Each number is 128 + 32 x the weight over its row's rms, rounded and kept within 0 to 255. Layers, rows and columns count from 0. Numbers have three digits each. The size before them is the row's rms in percent of the matrix's.

# layer 4 MLP up, 576x224, rms 0.224, rows 380-399, columns 112-223
092:090193129157105123103198179093117093096117149117103142142135141154094107162173096121140137184080116140151132169100183124125125166113141066116140078176106064134125078170184118164088176070164133174151117126103079115174158116168136119125113108123131138088128098145156121116147119141128108170065141086185166121124145115124092180125102080139
093:147061110068174100142143108128105166014146144132127177123096135125123092085097161118131152194145129174121134114173164116136126074141093127076193127146164118147177129139091131151109180161119092122162088161132189106037182142099164100150167103109109115161158128115185136126116125151142104122162139082125093126216137178119111122068207151083
097:124121107169132124167140076132166146165108230175147160205154108155087127156129131116144173115159086101121109148137112104086041166129123142130108068158106085146147168108138107111071154150146153161106133160150159164117174149146074143161148157149092149055205129112095121151118146138132098055128097132152126105105125120165151091142178126163
094:082150174119131128137103118167136113151165110105138092110155041119144147161121115162103131140092179113134107098159072103082177158039149112177117088123128185145138183092130162152102152116108129116108124199133113171204145136117044095133114136122090155062122170115135137166103172140172127069194096158117130114156191139108098159180105118152
108:096140096081116067092134151138141060185133139160125178066180130146093160126169129138062135130135093104114128115121133158097087124163096130116108160159154158163147134152126083091106130188118103101192103075108188139135113133169151132153155169173136081109147176114184116149107065103104164146133108148108148135156166154191081139107091038079
103:124119063139172177173102074145124139086126142138141136067146200170149145122151157151077174144108171130140117149103100098138152148117133191089114204115093109137102109106097166120114144109153195164089123181154176142110178183137094136154106127087117094141149108143128169096094135157114156143143092131121147146088088109164156105137137106107
097:160121085075088127103160043114129152109130153060136145088157141059177114134145107138101102151096112157131130076163165149136119120145193142148165146155097139209097122134160126083115117169132138104138167077101128099113116149121112196120113144152068128092103153137153165068116145129119142152037148146125120164142164122139149160118109147112
096:104095149084093137113117114105092141089065109065157134151138170128112109126119092138114161117122069130128116112161082116163154118134106165097123102139171133128156137155096093074083062049101105052134156116129116156128175144209170155139087110114119132128109167104148123174123140138104210109119072108104115172105058093118098159094150154135
104:177120157156110111069141116137130188093100160170144060155120108160118131172147110093161168171094170109143108144129150116108063096157130129112114199174099083210135183120153140111108125145109098068107147133107127118170125129194084142150133141112140216134110097128140120147104088135167153138116137110137111096106068147169133175104103193063
099:065089157170104099168164193150112138130174181100177150122183120147098107119104095138145129140100135123164068073141078109155070177172135136135129164049098087128207176099151114199090131074107111151151159103157183171205133112152185133135099137177134070139107113131131138119119149100127131141183166172147154129052124154127158156125112133106
099:158100116076093142090125074111113084105131111122102142162163127061116101118135119117124199060078139101128142154108107103132092133154067136146170111140104208080174158135134129071145116068111118107113108137101157160111139091147103108076115122184072164104117139147103129123091105113149210141163088139153085169153095146144192124173119156090
100:069125126157188104158188103096154155096149100086090214171138127121143131143151113133159106139148138050178191146163057164159133173069120168102125111120059113117131130096148107079101106090107112150133127146110163087123085162126185176095110149153162105110149158115116115165120107144139095079095111171135103108117116104082089101085124149155
102:126093154184109093156168116143134125180188162102120160135058125126207146146136100080089160165122125120104094143116120128127102088146127106131146079128107156084125081088125149122133147119077096118085172124221140096100131108070095143099090079101158105174154133124063206085170115079122130121101129089112100102125172127125097164119145105126
095:098118096150148090112197112163072088103146153104094132108109089163107083124182180113129148101159102169107153107134107144119154141117113132039117131114144183126102100188090117120138162134169169097105113166170147165159122165122107103136153129106119165169090101173133119158098054079140122052130144100181085128113110111086149123120129080102
100:188139100065135159119083130104179152068090147199133156116183118172113143105099109123153133163130075137135131124184139143134144126124108156119190093135098129136105175093153112097111151140136068144117088086127201055132150100104142147094139092125115089188076151160102149120141202109126130112080131153094098131178101069142133161171189142061
099:090092043166089183105127158068123158105104137108125111092112142095127166136066183110137148085104098169123135140159079105169096163164124114099128047134135112150124158127154089134121126099157066113148132086149161142089080120081182089112172140132129189134154122088147132134144096084175161126053117105126153150103207136145185133105143106164
095:129162090127149214153148173158105077147175141141140079151075117085127069124165184159172135130108152126089134131150131090108192123079134121159109116081158153168069111139214097158096148112137151141133129123133083135146127047114164138128126117201091133118093114134117167127108108186121158103134175110120096084089080169155105094191114111136
104:161126120146102110123087111147132130089190137189162091113094112126118153171106085168132155100093162129113147163105136102149144143108100158042083115089152135107110155116082110135071101161108177114130115145149099142157135065186044072121091109139126123151097117138129167106136156090091128164148115122153116104100092121136088191161182118163
103:127128129108102147073177118177119114142094125128202132096094094115158134127137119150133075109158094108122121146101135093121136136178156140118146103054110142106221139129070186152100133138149084110118129183150152101104088075182103143126149134118186113065103123107135168103131131111176131169129160144185144121152082139154146129142144175116
101:176156094113098096106095194069114133128110144064117120126128078108163080118164087131114101118156102184133082106091140079187101158135153099100144132092113204167135095139051124149111099098169098094134016155145139102145115093143114128077095062133192130124153124133154102076156174126116107124086088073108066122129119149112134107131115112137
# layer 4 MLP down (transposed), 576x224, rms 0.168, rows 380-398, columns 112-223
096:120138093130120145113143168140104129167125187064122123126115154112185117092088072184130159072120100131129093084131081150092095181131098140090125147174165247119107165155187110152080093111117107109159140104079096162124125095152168184114086122100174120122105088096164169146120038122117168104075081112143171102167142080185190100104110139097
094:148109132109107110113132146113092131183094133045108109103132142111098142154145117203132132122079169151090119123102072099136154155116091138135135154089079178158152161153168090131147113097122214067126155069110114171108130188190152114097095166082088141140090174101094125109086178095151125043113170116102123103137158124129094108115105105231
093:098155160141189079100157112124163111085191084140106135132109141098128140152140125117135167115200094135116131128167145137128058160162179128152086061114090216134103171112109121084140099105115124146149092132142106116162148147157122121130050103098194110134099076171124136144105041041119166119108107118182138132109143132062082121081150093113
081:189157174096088189119165094117121141228148125071130136146106107121178127100115060136064142153077163097165091183138101125129131117132132167065147139095092212155098178123099160121101132107078115082106117128213085105066184117099090090114134147121131110119129113134154100171109066146082140124079113086128151140078135126115110189096081124152
104:080106193203105119144127160149128090117121088134136096174109144109131114134119161090120153117175088145096193099181143174135131168147113169100078146121109072142155172136198065139186090107131147080129111140143134118108088147115083166088121134173210152105156120082111128131112087178162139196108134141124146129202101132173087110143115115139
101:205121094143122141131143154060106140154124176143129081124160126092119116119153098160100163111097153147134077172134072136198097094097137146136181183078094146130143113177168119063069132150168198153182121119163057106148136159123151143129192158053107110151115148134095144172163118180136152143044171164173151105172080120167072104177116116111
099:135089072138102137101139153109144102112088163100108173121120205164122072152216063110166147085159154138132150111093108125085141130127122126185095105130116110071118144127094086119141140156133151098102137136037127103137171159090138112046135143123137103119075146099159123084125178110096152182165159097188207156135131124119126064109111130088
084:112085139076153077184100124121182143142161160148174115098164103152049129132134099140146069102152106130123129116140125129113144088130132154172119100196161099198061155116056105106097102072174151169088150141097132082132133097113139127103124129166052132130172141091082136119123121136118089172119105150120170096137206147155113131136133161090
097:149133164078168099084066087134143066116089108120087120133097120071135158117142080157154152181116109142147116083168083165057086077122117110153128135062152110190071109198103096081125146126123171143119058092177181109135094113123094230125132121147117148139125120170170113124125129091178109118131095171159137133154151091111126115172156152122
098:141094103045150122135072167135091107129073133133182124169107132141142131099105143067175192125139133203181128129121166109107117097133069178090143198129107127129114148135067126143136094152106148089102090162179123127164171119091117152114076147107109145102058163125140107080177097115115158119118125108144163118162123140128078169157158111116
094:132159114159130098113128178138155084102108119173165108097145108143102107173128139130097077115139151127102119160131123133168138104170143184091098149138144246185161065123161156179147127121170110119148098136103100117114154161135136185120167120068147059119188100133102108118097109114153112135166147126105103155126091077114043168122127161094
101:105106094101147124113141135094138120097115070120116105155105126168141107069120131080031130161107143187168164156166076221134152079174152050125097102087133071130160172137106106120169066101142120192184135100161137128087120129127121099193138140121116117121139142141115110113128135226118128137094162140176108113098123111080093136198130162107
102:109046123110064073122156075153114100147153151108168150096130116132160122121106110118105164144121113140105122116114125114103104142167123123108118118111131041165094121103137123113113102173155225159065072154113049108142119101093131144071124132119157147092158167193110187076159151123093145135114075127164133147148125087183144195099161171139
096:120128099121086086108175177162170083095129128144176139114084113113093132135135157149049164103135119093112147104125143106130073087132077098105105204158145113139161106064143105112134104138127124158114111144167131112153171102205205129123119115173160149159150197013157174154122154123037153143092114151125086197156160109130140125175144104094
099:150155115096128091150073110168097134099148057175090164146157094154140121105117122097140154202107107089119095090086095096105152173141113126147133161147162093132110124081158106054085146190109181033141142089140149131158176149110104140132106093119096093101045168177128158106156081095153104114125151152142104079138154117142132092111159122170
101:104144082092122137072109118108106160105086105139107129143154151146183177193131107067114079158069111132096152119134134103091109153125171174112113137094125174193091114144187097125104094161163073198091114144137128156124130148163070082155133129088097118086140100134150115132165164101133141123161083095175171110195108129153142146151106100176
088:084170112139131068108061116121107156146124077109131155064120078162090089130128088138093128113127096114122109146132119153167108138065173154102134165174142057115126133107158103123153138161162104165141147111107142119162075102112199082126094121181073157075140112083147154129122166145116144146086122108131168125115124137156171077161099102140
106:155080141168143096106149164155124102149151050117129142129160125135158128151106132110192059174119166128128118110115171120131109112125108149105171081121143074149109142151167130085131163100136130124088109134100112142188115105149074122100091155120165101138077115105140129137106108120140065093094132104057111061071104134125136151096209156025
106:173073163162135119110117097146086107105131089166135124072172141075181117105170114129128118095152052150112099109078093130115140064149125080119129135101170154075205151105141129150123104056182170097124108207141172077141132099070142125119158089139098143150064147140163130137149131136121133117127119164131180094155093102118080183136134121071
# layer 4 MLP gate, 576x224, rms 0.22, rows 381-399, columns 112-223
087:090073152104108111085108085155127035097168146095071108087126134096062104160096159125075143135105114098089148102139129154089154120128129117142109126209097169136195076159152139133107081146123110136106074128138135121121109107118129157155149066116052124137092129166180107150139143097091125190066123110117112142098123174103161153080172140113
096:081111098092128122115218114136122141200138161108101088099092118141135146114163128112132141074081126175097119143163191116163140137075125138116154175119119085103112110119135087107143078159130094163111134157133180160113133099100153129117095104151074083109196177075125130111096102118089141154098088148152108173180121135128153163138082117107
084:101162163142094118132113063197139112183104123048104146165119142103129121094119098158111159122060140095135135135100145105158072086124162133072136149092117060087129128201105143181127119136133139124116121203160069115128139164139142073162157154161118102089099090147139139130115108111184154141180151096186145164125150077102143174083106143133
105:165192137162136102141143103113127131137119131136113149140133122109068161074065162120125084175165154115090097123091080158160104158133107128084090116146131074126101213116103154138074134128134173112116177130139166138069114164176101146102141121123132131163137064099142136082174133038148086114168119151077153126164141163034128132153112072138
103:133096101179131148111112098091054172119127161136114109068103085115130117118132130151096174143139129108113142113116111076077043095126163195186121171138135125114109095155111089053112145084143139088151127191160109114126093182160127093123140139115089100170096124128155128104110101220088130128101109121144087125149120121152171153155152107099
102:119109097157131133138127099073169119162178097158129115089092104147142212094129180217065130126101114126181098086161136142209066115092127132190184088089120157114139128140157130143146136115145124129120115090108098120092164152121184143117161113180093115096130125080193134145103122129123097115127093155148138136124110154136155124124120099109
091:186159185162089078153111162115143133172133084142147160097141072144101098161152125117150133104095126140155181156131098155102121104137182093127106148125154117110167130124124154149124208122113119078114140120123158148149115090110145053145133116165146154078142111140107149113135102142136189154169145092130170098105180182158144100139116171162
104:107113177083158098140144106120138112131190090116122116119103046157148135146125113118165131120124101128118158113144119133098174159137087183098110150156157183160111134164114100157114161103122111106089113098160161133078065088142047121133067085115119119140147103157105088128141159086175082105146146066227116182082118129091113141110081104159
102:222085129117161187199124144121168142125201092134141175103115152080133107086106174066121124100149124128146074138099056119160152123132113141143129139088080145166128163173098121106142122088136136099129137113109108107105083071203151144141115123117078133106072172082119120111158154189174150144142104071150132162164135175151152139141095109137
099:148125162134154147105161051102145104119182139120094211097115140068139126105122130130159150122144066156157158098109126125146145152170118098141119118063150107107146170148095074123087138150072171100149133107124107110113086121174112131134102135097129158071109115115091175140188202144096103138096165143206110153183156171145181141096137127138
098:156161160086089128122089162188067165154090118137101123072156138117138138143099118095115075102163115148110184096170149180106121092122108080067151114126130071051177189152135150153109105109155135133080177107106107145104121114140153169166075159145119153177125109148192134138187162104113123137170150104118112148103139084070181137155127209126
104:088091106140138162145122117163120161138112150158179092153151087116120158128128095147071148087144068093159085174145163092120135159079165094139176119086063128132123084178122150141150100125120154151148202062195070122148182180118077177125107128085130142152124065169198170101199164119140131140077139157112163100107123116163120099144061076101
096:153103171108146139148144120153085122147148093082117151139125134135126085109143138139145085134124148087162151150082174127142197151188164117121107141128134085145151106180144105130149144130109095054093157093109123083098053105154163211160120149127122094096152174143190058178123135109080122136075146120118142129183146116106167131150130106079
102:148129159104146118136125090164161118098164171156124134088097151198138115089090155076100125136115138139102119133222148167097160157094109120126108123163172149118130126113104109090083067146131126072167156117145185132152162126140060143110147105137113128126081164104095125139143155143167206179179146151162102135141081129155108120168152168141
099:110174164100169128160125101144163142098178164109132159125146110122086147116118125113059119145136128075142086123110137140121125160085131149142114148128104132183134155117154181136115101170128106120127127123132160104170120180088143168178122077166113169094121091155056088123164135119147126087129091099142135099121108065124133156121115166147
093:159159146137117208097203180177111145131135126180109152100155150096176200116084133151097103105118088069107172123079149148151121138091122089166180112123128157152192124120128157095082078172116098089104176179125093131145118159161074150142111148084145161137124161147112119117112148142152129173154153117142123158155166163112135216078115107152
113:137113174178165140160164135174061147072116104122136093119091138110163135117102099137154119124110139134119104167096101165159160131127192122141152125111099108104109132091142109072173096095164054132069122112143110127108156090135111141114138209110140140125165119076096158127119098103100160115153127166029187138119154178167123132153082106084
107:154094104128105160119104152119145124144180116134217158161149129113192079139110132127159140120198134132104172077143150156083135146147117126167154135113155072131092160119113128093104093158135137170119108144138110196102106107065193176166165133149150160149125111159135085152105143098144119093157077094120128181134105142141100098131154136148
100:099133131203109093108125084123131112082126134178120082138139082107104112082076142137082036066132133185116170128107130160081112156156141177133078159124123144120132104123167154108120115150159158153160166062156147089065080134158120129066152135082100145120094102068132092102127071123089154085157177139147117142098137096156115094142168172137